Part of a small language model's weights.
Size: 16 layers, width 64, 2 heads of 32, vocabulary 512, 0.854M parameters.
Architecture: LayerNorm before each block, no biases in attention or MLP, untied embeddings.
Each number is 500 + 25 x the weight over its row's rms, rounded and kept within 0 to 999. Layers, rows and columns count from 0. Numbers have three digits each. The size before them is the row's rms in percent of the matrix's.

# down: layer 9 MLP down (transposed), 256x64, rms 0.274, rows 175-255, columns 0-63
# up: layer 9 MLP up, 256x64, rms 0.27, rows 176-255, columns 0-63
down175 112:485463532444528476493491490542431506488515553508492489459500521503520500482531498502478520515512497534510512494451483515497506496516482482498516523514506548460527457484530479470529467486495490
up176 110:459501503491502519494515498492523542496529526477439544525521545483503485480494498441540492555527491495487464496531520473533525492481523510462486542464477481501479505486493493496486517490488468
down176 121:505502505475536476512521496471479518530478513512536505495515490496484511473454497466426485455489475510510514517521494541474512487515472462503462498526516503509466491480526513513520472486574478
up177 101:466520545503532560436478531520483507466495526477499518482533508525488511535471514476478507506494494504514493473498539489478533482560445495515479493484494490519466534492530494504481513500481517
down177 097:517495503460525490508466517483490486497478502451512516467537496536537458472525498483467524492479472470509550481552464542495486517525503509466512476547461519472500505510516501477486492536515496
up178 104:471520480503459491487508503506476464530513499519502487459508517473509505548551482486492512482511559522528487523516535502500491501494487504554522461519540466510478482533483440479490500515485539
down178 102:499492481454448497493523479501504477509485531503484491519492448515532573496484491490497563543490479523513511466520522479484472500506469470498494476467490497503525471454508493508503546484475483
up179 086:498514465500514482472463547510461535536515512527483497473484490499502531486499487483501498492482547485506483500546541443562495537470506519502501500487496500498443484535522501470500534470515513
down179 083:511555540544463507514538466501505497534515498484541516531522504483495520561452525505493459492508479455502504519486494503473471486479516484550484455502512512510475495471477526485518484513505515
up180 100:495539496489508506499497498446503533505528507475458463489478493511473480498491512521498471485538496483509487466539480492497499516513500499496561483498548514556488493465528522457508538434511505
down180 094:458527531486496524519513505490518508467516498525506509442478550520507471491523496479493548489500459485538479517512487509479542538500512492493475488433523501456507519484461484520499479533515528
up181 106:452505495514547474459468515536498493536521523465524512470491492499505505506478509483527521468485541498554503519508549518465475491506465475489516492468523515496511456470489501459537496543493502
down181 099:499477486503493522506499480526485483500449544500550469475481460470494555515447505506510541524491452505496508466484495499466515517545469481519517534496521506478502535501533484463491502498485533
up182 098:486496518471509510458524508515530470498511480471457470490504449470501517467481489486481486469521504481477473527504471496564510492560529491495484519501513517506552520504499465490475536520544479
down182 106:510522509490481491471514525496497526491520468469536520532447527518480502504505500466519476516522505447515487541515510493495438513520513507513532512497464511522489504441487521509474539504535556
up183 096:508508467470523518495502466527452507531540509485484495501508464500529492467468504487517482445489481481524558463478542497467528509509507517496469487529528505516542471479483483534474513454494494
down183 104:531504476496458484480498479519538495502467515490499496522531538513533519479539486484526493465534503493495531456484506526490522504519522466517525525453518439443517516498498509482442493503508508
up184 101:483541471494487473525488523497460498513489504511495524454455492465432513488520502531512488492520491460513479487498510492531512468478496499511513425516509529495546518557485530497484501512499477
down184 097:545511496542513531454492544513535483514512528498518482484500468511503505492470509466452455504481504454525469484531545450458493503481465483488491512529508520516464488501502493493477500484527533
up185 114:471495458476486488505530550530481481474509535477502491497500523488510517469548512502512508512506525530459470489506507487455512510555494535501491515536508520513493478512496490482440508519431473
down185 098:491472453498470507508508539525547548481544480497488488467478520534477509517545521498531504530502527480466470478491510496497529508551474530521480530503490530536534518505522513490462467500500503
up186 098:531481503490571532485491500456473468559530523514493507498494504497463529514503454502518540500512536518479518533540491515471478497498519511493512494514476506445508459466464513490505521499491515
down186 087:461501478541470501494493538532500509483530514514493511481523480505492517507536522503480511481502532494520501492525478461477528537510482575527510505450525511467517511503505493478445524542479458
up187 109:534505498499482504503490543515536510495528460506522490511476448476498536461481545504452494486505521505531484454495513540466482512515486462506467487508496505508491549471505442526484534494526507
down187 114:493525459525534466492491495498499526462516511469520490480488493464514522472495509546511510523441539528541486541519513470532510505544531467484499490514518524475507533504474490529524536469519480
up188 096:492558494483503507552532556493532470547473480476508463492546489528455463468519481512521480483489515504500509485546485533471502498500463478455502515510509496496462502481522523494490493503504489
down188 105:506513484526501486545495481533499492508481485488518498467545477485471518475470490497486499516483545516492556474530514492498464458488492441501524466519505518477461529513510492508464526546462535
up189 096:461477506494515539522458547498454524478492517472525481446531525484515493467527493469472518497490503466523491499519514500501472461505465539542525475519500505512509484440474489497502493497538511
down189 102:514529503543519479503502525444470518531497546507521514495503464518479500453479519460485497504481504495503527483521528508535510433526513504511504536566492497503510526484476520516553511487496507
up190 100:541513485458516512505464515491508505496512513499478504497527440507509469474524561529481517498479517463511466532530508524523508469517497467497469492463464517506491449521478506479504506495510563
down190 098:496509543499507503464546516499508539512479550531524438494530474522498504513462514467456549497489491522503524474483496494502541511504517463535499498485510492505495475518508477502558462499504466
up191 111:474511491508509527455512491471542514526539527461501515503477512444508486484543550496474500525522444473475461506519505512515467464468500491517532451499516523538498523514495496478495485495478505
down191 111:475453474504512524486491479490508515536478496502489500487437518500529509493553494474524565475520513483504524479478492479506487532521539531518485484466531543462482493514478512479489443507490507
up192 105:515482457514453532475488465498495506511487523481494541487495539497480490531525490487489525547522480541516517494508505482475485478537490474472487474544526523542455518452484479517507518530479534
down192 112:478490483520507485513534533506522467472502495473522497491542477519522502503492507534502436475504476455492511548522506515477448488487470483515498441474470507536517513505469492531468528468521502
up193 095:495523449513499488502500515534471527490507512495483515492596492509463533469545477466485495480499499527517507543507489475487491497489500497485496488504523505541473511476506542495456491561494503
down193 098:476511526484564473519499489517494483526537469473492481523482513472467459547491516506485509514520517507504493482515529477466477552480517508493529526517467514465482511469531494497537446536511519
up194 094:537516492462501478515492485493535499525515493493517487465501482508467511517411486528469455494523496488491480505530486468479545471506522492471511515543475480495519523522529533497554499485516501
down194 093:430468518499487462495474473516544486499489518480542464500482475529509518492498512502442501515480537484460498546550522449478514479504502527491483498488488475489531516521491504523503500531521512
up195 102:492512451496473568525489495502533457483499485497536525525475480473509468500516510493476512518446476515471523493521502498510492503486473479514481473466539536458520497514453480527475521521469523
down195 099:445520512475498502509473526499479456486486485500501557496497509514542540490511458528518516501502487484510492486497516511459431535494433492490519490504506468522473482486499484491478464494508546
up196 083:495471498552501491511495533506497486506504542475510514489453509519490519502474532475507469521484527541446472474536551489562491511511503468506489511503552513470490524490491488517518489508444504
down196 087:486532511518491468546474496486520517533470466545521475507452459498502497518513501492508501501518453494505515552462472481463445487497483480515498464534466487480505531508472482522526535513487520
up197 095:560517503475497500541490492512502460483495484526476503441510501524472529500545494501514502498507490494519560451526476501485519493489519505458477494450522477535455504496526489453515514506504477
down197 095:481547503516488480487514503504485467486482509521486535516502563493537486524494533511516512495473536505521496477513460515495481553463507504497493507518499430515467518510437522528505488461503473
up198 092:459500488484532499466516492523548481508528495517549537485512523461534555507528529511499499515461500452452478520492495527495509480506518485475505479533487455524532510491489453480500491511514480
down198 101:492518521509459434479532526507553525480470466536517480512508464502526531496483472494520514509498538518498471482532503482524497491488525486522467530490476440513480504495513490534511528467535489
up199 116:460520459471468524515527502519495509473533488509536462539539505494489485527520517533440497475549515507495459475501518520500542513493478478477506498502480500490487482484542489480510544508451488
down199 115:505485539525501469487508503467512496464514501449490497467530453526482550491481512481527538493504496524477511521470462487466501492474484539499509462551448483497479480512496541493468509536495506
up200 103:550534505526505451478462494449488504506514505512484509506526504483471520446507476492495470486463498535519511519545535487494474514511475505501484460516547460463475511500533535505533512498521492
down200 111:480559488511480514480522456509515565522468538507478482502514519547497495509496501505506476526487438517474516518534495538513503487479506479485474494500494479492528482538518521475553482463487524
up201 094:493576502470497551509488509514522535454478520492473511456475485487505500513510482500481504484479502480466463523526512499538506453477489565521528489556524491516521481497499489497494511485488517
down201 094:531525473515514491520505463505497522465509548477486515471523470463556489453499534508474530494460502562490476491488486475521480528505462452518480507501496493490489481516532532499508497497458517
up202 096:498511497449517460522453469503560453515509515508468553510480490485521499495472544505501484475490542479496489481496539466521543451506504477505521524524520531502504479505465492502497493494484526
down202 103:445527524522493462529447518497517548466463499511555528504516511498453545501492483516536493521525512479505495489508477465481505477499504522484505524523518496480484521476527455466487491479503529
up203 092:508513540494536486481460485467496472472536493502505484503532493477491514508462441453464520477479522527509495475490510506446493498485509513483502517502479470519548523460490477494557528535497491
down203 096:508481482510489517447495469488484487444486518456474488530500537563524508488511506520494540504519529495492504500535526454498491538528498488538506533499517489468487508440504535482487465508496489
up204 102:496498511497511492494488527501513492547500537466456500500491458519495459508515516536477470499493546493491486464496497453475562494487496494499484536508533494542479492525471514566529501518472529
down204 102:491466459469535532456484527454494519566517478493497503509494514505455474504498521496534497467496523463507490563491483530487484526505503540493512492474492472489495493509460478475503518503505547
up205 102:497493467468506435456472546542510528525509507509503505506477510487490512500517523470500504487504526533489459500508554488493519477502473454506451511477483499559491494483533509495478518542501473
down205 114:470513498487504497519486468466487491462471517497491453484450482512448507463504449506503532506500528475478522524485479563530480478514493509488499501489489499478514465514532507500557538490492541
up206 101:459476554439494495476494534505534511525509442506475497524510482456527496500512523516513496488559543509470503491509503542491472473507481525506475471525504490508485512484499458504489522504535472
down206 105:504497514446495500529476487512465519535524507487506521498505499491507474461488523515463472523502510522504559527491523559464477505501478464513484538484524503508506452507530554499548520514522484
up207 089:503494465503482461526517471514479468475469495504491537511472504511493546498529513504529461520528508446487526505512496569526534525514488468522506513474479433515503506505485498481461516469510516
down207 096:504526483522490484548476471473509483465503511482471519485515515534488497503541478502576515500506515506481506469489517543499534501527530532493493517529472505519519492519466527538467504503476433
up208 126:491555478497491489508513510486471514527536536468491482489502499475447494557504499548507502449478505517520495516522476460507520523509550505498497480512488474483481551452497512484507518510490550
down208 128:475497497513481460452455493478510528540496473519457467460517486480501505531495476480468438514481521480511485505510509523511524505552521474491510502485509509515493558507489469484520535494514454
up209 099:509487523511516459487496486511574519506492511482527548461530542531499503513476476494503484539513496531480464457507546506492480483512491484507505517513484472540507446455488457510518497492493518
down209 101:508480501483497487488486478552494505495504458508521481536498547522509502480515485529479555528496501518456456483479489489483506511569495480502514492507522471507566490459532498505471533469510503
up210 084:482520484492474508430490515523489529448468463492524489480500485475496508512494510460525522474513493515527508509525472513509491504546474529490472523530449467519498486515515442507499526531504458
down210 075:475520494529567491503498483492493458522527453499516506525511529489509512525537536502515450471526485469563523472520521489505491500465530485505513456465493492509502507518482529490526494515524542
up211 104:507517502482500561486470530513527513514540532489533516491526489491506474489506483495487463504510449549504452509499469450477498546499511517512503507516425487489511452502492493519492527513493489
down211 099:512491552470499493533532505486539530449479480555495545504495504548497437523505506513516520481479463493500497511477490501499523520460473514538516534481490508482485512523464486473500510494517461
up212 108:514476488501505537461527516491471477499485500492494524503499570498480511516474528518492490443461484499513502524503513475496497485521501466516465451461510523563482524522480529489478514552492525
down212 113:503480503517479513505492479555492481454523487569497533550484512496486540498528539491520506515521507546497507493500490478482515467437480522495512504527503516469512501559499527489516476492488471
up213 100:517492492470499486505505507464498498520499526507482535464508446536505510471469493542485474511500518475546526513486508516470538516553540499490475497514485493556486461467499456544492507461493506
down213 113:494495485534433502475483463518495469481494504515490454506487492502499464527528489513527526482522498520493488514522482484445473522491524481502474481493505508523524511537438543487514458547467517
up214 114:511485470543474469495463512518498505492515496428515500508498533473490513481486488466496513498547520466491453537510509483535542463505484529497526483533550491492493479475472500519528527507492461
down214 108:513527466492537489536506502507513527500494491511506464499517558502492512497481484490486532487503474482482461491474430505489549504521511467480510508462532490518499500491469491478478483436557475
up215 097:493503500518446489477500463497542492487488502488492535494510505455554521511503481553482493477456511453502509503534459465481493500465499463495509533508503466528511494512446497515539537489514495
down215 093:496513492477462469514494467473545478456517541450526524513484500545492486492491498517508487496483481524486529527532478476535486490525459504456508518515466521504531497540521551479496510537480492
up216 115:505534499511426480482523566528497488482540491488475465487513516518504490498473505478496513467512498546481526480530497493480530512519510492479517514498509514462468464527515506552531507527468530
down216 082:508434516459488518481507464482504535522483505457523485494484455518456471481512461483525596488504503517470498488497504503512473473497481470507496515481491527479494496503509503468494486476500474
up217 099:501512509504466490492561454478521473494502539507518484463504525520502465512486524505481492515502494520517497507505477484509479534513498495427449505476512511564443507499495522504516525482504544
down217 107:504472478471474510492507491458490508520533503509485504514525457458519526500510479520516458527514510481505498512517542515520484452497463423529489510499466467472535480471485498500481491531513453
up218 109:484498476470464523515527505471532483496488514486446511490486509503519477523499515517475531481543460456531506469525484490482463535466537503508492473460509449511509507516486512467457519516465531
down218 090:511470460503540485496530500509472461507472510487477488525484455512541505531502490529520497524468560548491495476500508459483458491536501480486512497521488457507465538508542534500507467497497507
up219 099:527493522466516485508470472475505478495508499503493495492532543493496487498479533514467499505582538527495554482486483516464482479523479519490504553496516457507447479510481476509518519478521480
down219 094:525492512533522439512478551509536504549472474511529467521480516524478479502504475516493494506497471493513479500470456505473508545492560491501498527488464461544481512522521510496508486479472490
up220 080:519525462507484514528520489476534469479490489487489481464455496504462502474454516464498518484498523515481513484477518506493520498554525529481500470511441466514450498519481494464517494461544491
down220 080:498506511509492485467458481482471506487490460512518547539490520472532481511499483543509489499464500489544503508510485492513466499448536541479494463496500517483524557466502500569516485517505495
up221 105:542463522494460493495478494484549537504520534527500537497496443490508492531474477488468476534533468516497527509516485469539480479492491470489481445504536499536503465502509501495494530477517525
down221 112:527523494488489504474541473499496469475485547488480496513486489491475483490516494487511459506501474462478445510518490511464488505497539510463497469480508569482530520546459506514452496491459511
up222 103:457523472494482531495523469496505523473514479514525491505510484489441493496520530522495509457499520460532511513527529513491471434533480449495482528513488533517483464532513472479479535502480489
down222 112:501472525491471522468464485462483518506519540498493492524520493497510525521526502512485514494474486501550532470501508527530493462520526555494462543499482524515499506532511526489568500534524461
up223 093:454515476485513496483469491485578478482573501481499498490529509540498509483507500518496502503543521494501500474505515471507495512450523528501525537474528510498489482477465473504495561498527509
down223 095:511493509495534548473536487460497467503536558507506456465510493503506521487478525551538499466488488484530482514491495474494484446513494488517515492455505506485499522518465501527525521461539483
up224 088:480463514493513473488516503492513486527463545506510522449520525444501487512538559483486515518503507534527495469486489514555481509465501460493422482512520494488482507517512494489498512487513499
down224 085:487519490479510484491508490467532489550501505492519469494455473525479506481503497529510510508486434501506491511438552503497476487504534519498522548471491556502512507504540514523499511516555518
up225 099:453490508518520513485498513513511461541533509520540482532454509481521493496493507482503491484485490507500472449466502554480503511474475459520500514497445488547507485519497529488473526444533499
down225 089:497506524496480480496524513473493473511494496476498483508473491461522504515493500485537483478510517524507457528518488537601468502516492513526485477470526522501505512532477504486475551464449505
up226 083:490485473456502478524565519538517499491471529501519523502495507505521522487486470504469524486529516495478521492495465563457491464518459545492481482509455486539516505512497511509512481497450490
down226 061:477510512536516503479436468480468494527518450486475482484494485476470458486472465483521453500494493458527507524473534472514485503454518479474509501470491525475473506473472481498501517485536521
up227 091:503474494466497492530505491494498489482491495482485530544513539516466504501500482497491498544470517457483529499534502489502515495507503447491478499504475541536525492549427559511509502549513497
down227 089:526521507562515520497482456540509524507489475553489494503477509449488441488491511508510518508537524490526544509493484500502505538468505457483510472493501445523478469482490481513490536502521494
up228 101:513503469535478527506499493461517463426526498504507506470502488525459514538493502485497507500470512519479489519488528514541503485475486530494529474469542489534510458517523530480475504479475444
down228 083:471544503526547536505520479511450532507504492529513501547488502462549477523462522497513491471517517449505488489489493475502511478495517530521464482523514527508492507457508456505536515468530497
up229 075:491542474486495483503536460521506492487547545520506496536453483481521523471492482532500466513504487516488520460486502485471462520498474514483444503523505508456477544470502523530502491518529461
down229 079:506518551496495493524526477457483525510483455481498502542504492479473532497531484492520504431484513487527500507558481538479508476462495540490512499499527516497533494503478466470489494443496506
up230 098:499461502480508463526499478522492502471558537509512465504475482444496524522478517492476480498519492535520457501494476516500486490530540475458482523513558464469479503473487530487463491481493496
down230 100:518481502503571536510524492521469526526519532500513449496510512504518515515490522487496480528533499496486489521511535493498474553510495467490525491485471504507518443473519536552465499476492544
up231 111:525480472481508511514481472475545492517509511507483498508475504509515519529497495472492439540505491474508494498493506491479465494523514493448525511502504515500484591483482463489470515450549480
down231 112:497500501507528477538514499469509530457482495495503530512479487539494534525488497525473485495496464493541483473453506515502461500502499510449512553454519530516500520526518517521554498464541528
up232 089:520519453503535513517526507516490525552521505482492517545530532503493531480458493491492510451461497505522487529478509528489504482515509544457458474485495502503502461495494541506482500494438472
down232 100:506500498491502524468529476496550497480475530517496544543488477556485476504468485549502517491485480493487520539515513449530473501477457503530482521503479487524522521515475550509536507477516476
up233 098:490478524527583493527523530491540510502528515514530513436577494497497448481475504487523483528503519484481501491502528503499477497506526531482519516523511530499483516511514504505511508458501489
down233 098:524532452521465551461504506482498491481515456487463503536481492461491486543477487530530527447486503487459502517521510486495496528513460501470517487471514533513474504510531530501505528515518530
up234 105:471534494502490545507507529541477462527481526447482468521505517501529504432526505461509473500536503533465494501497483507515483473517499518551500507475476507555504495514502499517475509457498489
down234 104:501508495484505536499483462507496511517508447502472508512494557459497491469492496546429497499501460499470508503509509504477464517466538490492488506490446474531492477492536527515491464536502531
up235 105:549495491487489500525504497451568473479499449516473528462489477499501550510554499510476498471478512469508493506497513552539466495525501445514517517508487503511512487494509483512503523479472494
down235 103:506504491514482508459503523468507502514515480506520513535505513441497485462507555492494442503454473468493485495466458492497499492526521517516526500533509484525483468449496473505471466496556509
up236 091:508524483501530520470529481484510474560520520493485495505490509517493505503470488477487520504512494520526469489491493484498491509555549512514501497496516461496527521478437531534430534452494475
down236 095:475470503524518534490470491478501447439520501498514511513522516495484517499519528500508492488513483506469491530488487495488490510468452533519531507538500490486466491501431528522465499449446489
up237 107:501540504502501511529548533469526478479522534519503523518506494512489513531532518523521489467515444484509493522506508472457464485482502478503523505525444464484433501505496510550497512501532516
down237 101:478501450478494474481479528482460452495494513494503508538490504515484534519467509486531524479503486536503507459500481431468450499531515523526508514499494522496514563517485470509506538494521493
up238 099:518511473525447483493449492458500466509514468487497525507481504464538495521493502459479478520496494489495503443470473482545540497479488504506519531472505494496555477497533496499474542536510482
down238 105:505493484493516531494513501513538495529539448516493446481532488477552470485557470483484504501517441471483531521491504502506489493514522485501509478483548561482509484518505495521517471523514499
up239 098:537457497499485490527490519541501483490495525499524473509519462537513507468505516485462473479498507499522494462521526567482460441529501496518522497493509541487509498538451477537504520520520509
down239 095:518519496521480547519458506509522539535468480514482497483523496527537539503516494492471455508458507480503504512481464505448503493494497516492559528536460494520473507504480490517492496477549457
up240 092:465507506513489525489525532534505493530522561490452514523489490525512466482482493479493500470538518532465524495457524495514487486520528533529480486508449502527482504519471482456476504471453503
down240 082:484504504503491460484431478464504508485471482502501535506532507504487551492460490496526503494490495466544515503521499510510524459486489443506530493461533454480522500479462510485492549522480501
up241 115:475508455536467496453501504514534460522498511475517465542479489508523497553532506499496482481519480479504503478477518529465524514477493523492538480494449496553537495534497526534490498483475511
down241 110:525481487488492541523502549475503506434507522497568505498497502521571506515507501499476504504500503484482454472486519452539492516500488499535523492513498486560530489497509521508510500464485498
up242 097:466470497478514507493529532480496468458512469470519530492511471470496505514485509495497501531542496472485525517495532540506513530510544458485478471449536495516536521506453500531461502503542491
down242 109:486482493481486517451486501535536501516471494439473536520491484514500520526515495495476543501507490492466501534488505519466515476483487471479501500457550513476562546541474519499501468497497524
up243 101:451534496517556486494504482530494503520489487514461488500472538475528524540492499496517425525559500456459482510479504496484497492480494504518531489507505518507474470516492483475501522511535536
down243 098:486538488490526496486495494528533521454512494488449524488486494483479527545512488497482497523544506489478525474483509452505498522535520480537548468455496540494495492509525521461536485539501528
up244 089:514521535494517483503492532508535495551481476471523497502472553462464504524519480556461480511507528458544517500479490481504485495508495465511538498480525534495519482494451528524509526525515490
down244 094:455492523498477481530500483500492520511481462528519516485466482465538477538470519474500525474527518496497511493498528474479472507477518513550485443461481527510510499484481491523520557507486444
up245 017:531558504502505495522529500503499484483489478490506538466514492460477496466441539507498454493471500508520521481533530493499511482515435546476480481510527515539483485511490511489519531543482493
down245 021:495491503505503483505510496449506430526493510532554473485519466468500492471516521489453487545525516493479473495511504573511526498507505476485496517508459489491514502525540503519518469544511503
up246 105:516526539507501478519521505500501464454488528508517516485494533494510489493541515429515493482494501520505535546506531474483487503519529492512474451478524487510505529514456492502437526470461498
down246 098:498526488514500458538449513495483541446481481485534478508511539462483518471519491524502509512467500527507487518472486463498527528508533505505504479476524517471536503535454443479473507488509509
up247 086:498494508505520515524520494455513485438496501533451481478507513509540499464449498499472491471562516452500519522512522541500507484536523488502487489492510499528512529518466503453475517517518527
down247 094:532486512508512505492538488548504517508560506520520472496499475502495509546506485527472471499514509501446509510448508469515534498465523458516515497487510497478540528498508480560464536483494528
up248 091:522448483471476498484486504505490487488508509497492508486574496502470516540480478546486494492449495509535501506553486489476504515526514515559447472506476486487519518550489508524500525496495481
down248 087:472524524472520488526459489523513522550466496533535457475502488500506499468494467521556491489496490530500481513496496508501491478485501525486528509501483552462488494495533492527522437477554499
up249 110:478524436518489484488473518493525470479498462502499457520520483499525439494489518474481498492506521494489485497533544510443546482472522491507537514487507489532540500501465484537509530530512510
down249 112:484492479488487489508530499466528529515482468455491463454507504547534528554493489502506533473450465520505476504483501530470470473534483520498499517450524479499545523508493503498498529524480506
up250 112:507526491513480467485461548480513505507478478498528519491465484488481490526549494493445491504516485480562455496496506499474487528513474507530510497506475501545456469538512512518500556524486517
down250 116:517526481514486496506473480507502503554480488466524465495471532521524487456518522462484503553480472489526527503505476502448485491520515472484517507471506463511511519528541504507517436471464488
up251 109:532521487491522485468542512491500479524517514495528487456451545504559456492495489527494501489539534508522514515498495486505452483454505474472538488523483530490520470482523459485492529504485523
down251 106:494482510491467529481478488541521490531524491505507483472492478496528467503473548505521516468518512546523443520464506480436483506490490520537520526512523493531486522529482544515541484484486480
up252 110:523541524520466499475476475495483532496514469482487521523516479502474516467488479526445507516509507498479500506541514520473490490562475504485435496494467545495482536477512485524478524484473539
down252 112:524466540510480487468500458542518475496520463467550491503548477466520474488492520506494497545496496529500470502512533491516478508476494496522496497514547508508486529502462447466470467498466506
up253 097:467473463516532494493513474516525526452521530481525515508518479556498471545515545478510499435470529495521532517523549462519501467512476477465480515512524490494502491493502486499500520521500495
down253 104:479474497503538513505440545499499484518491502472488527505465508475528489466570500487495494545503514518497500536509493494523505511528499506517530535464519512536501496523474496520464433535500479
up254 103:470478488476484534498515499516502503544486547463504463515509490478501502535508487515457490506531482476481564489515528531488531510489498523528541470523490509538526458452510519488506516466493461
down254 109:507518518491476445496481501504507497457483488516522506536500500460500490497490493531493520524467513552547518528479501510498462500533504525506502544501548520460473501503465501518438473476538472
up255 112:539508516503505482494481531521498516464498507493459489511506490530432485519479494482481477520523505491520510500524484456492498453484528486521526543460472520469516470451488547501507523526457531
down255 110:476490492513481486506506478506455533515487516491494494491556473465456499500528478492538543515513532501462515488481476509527495508464497484497532480486527513484480507503470509497430496532472433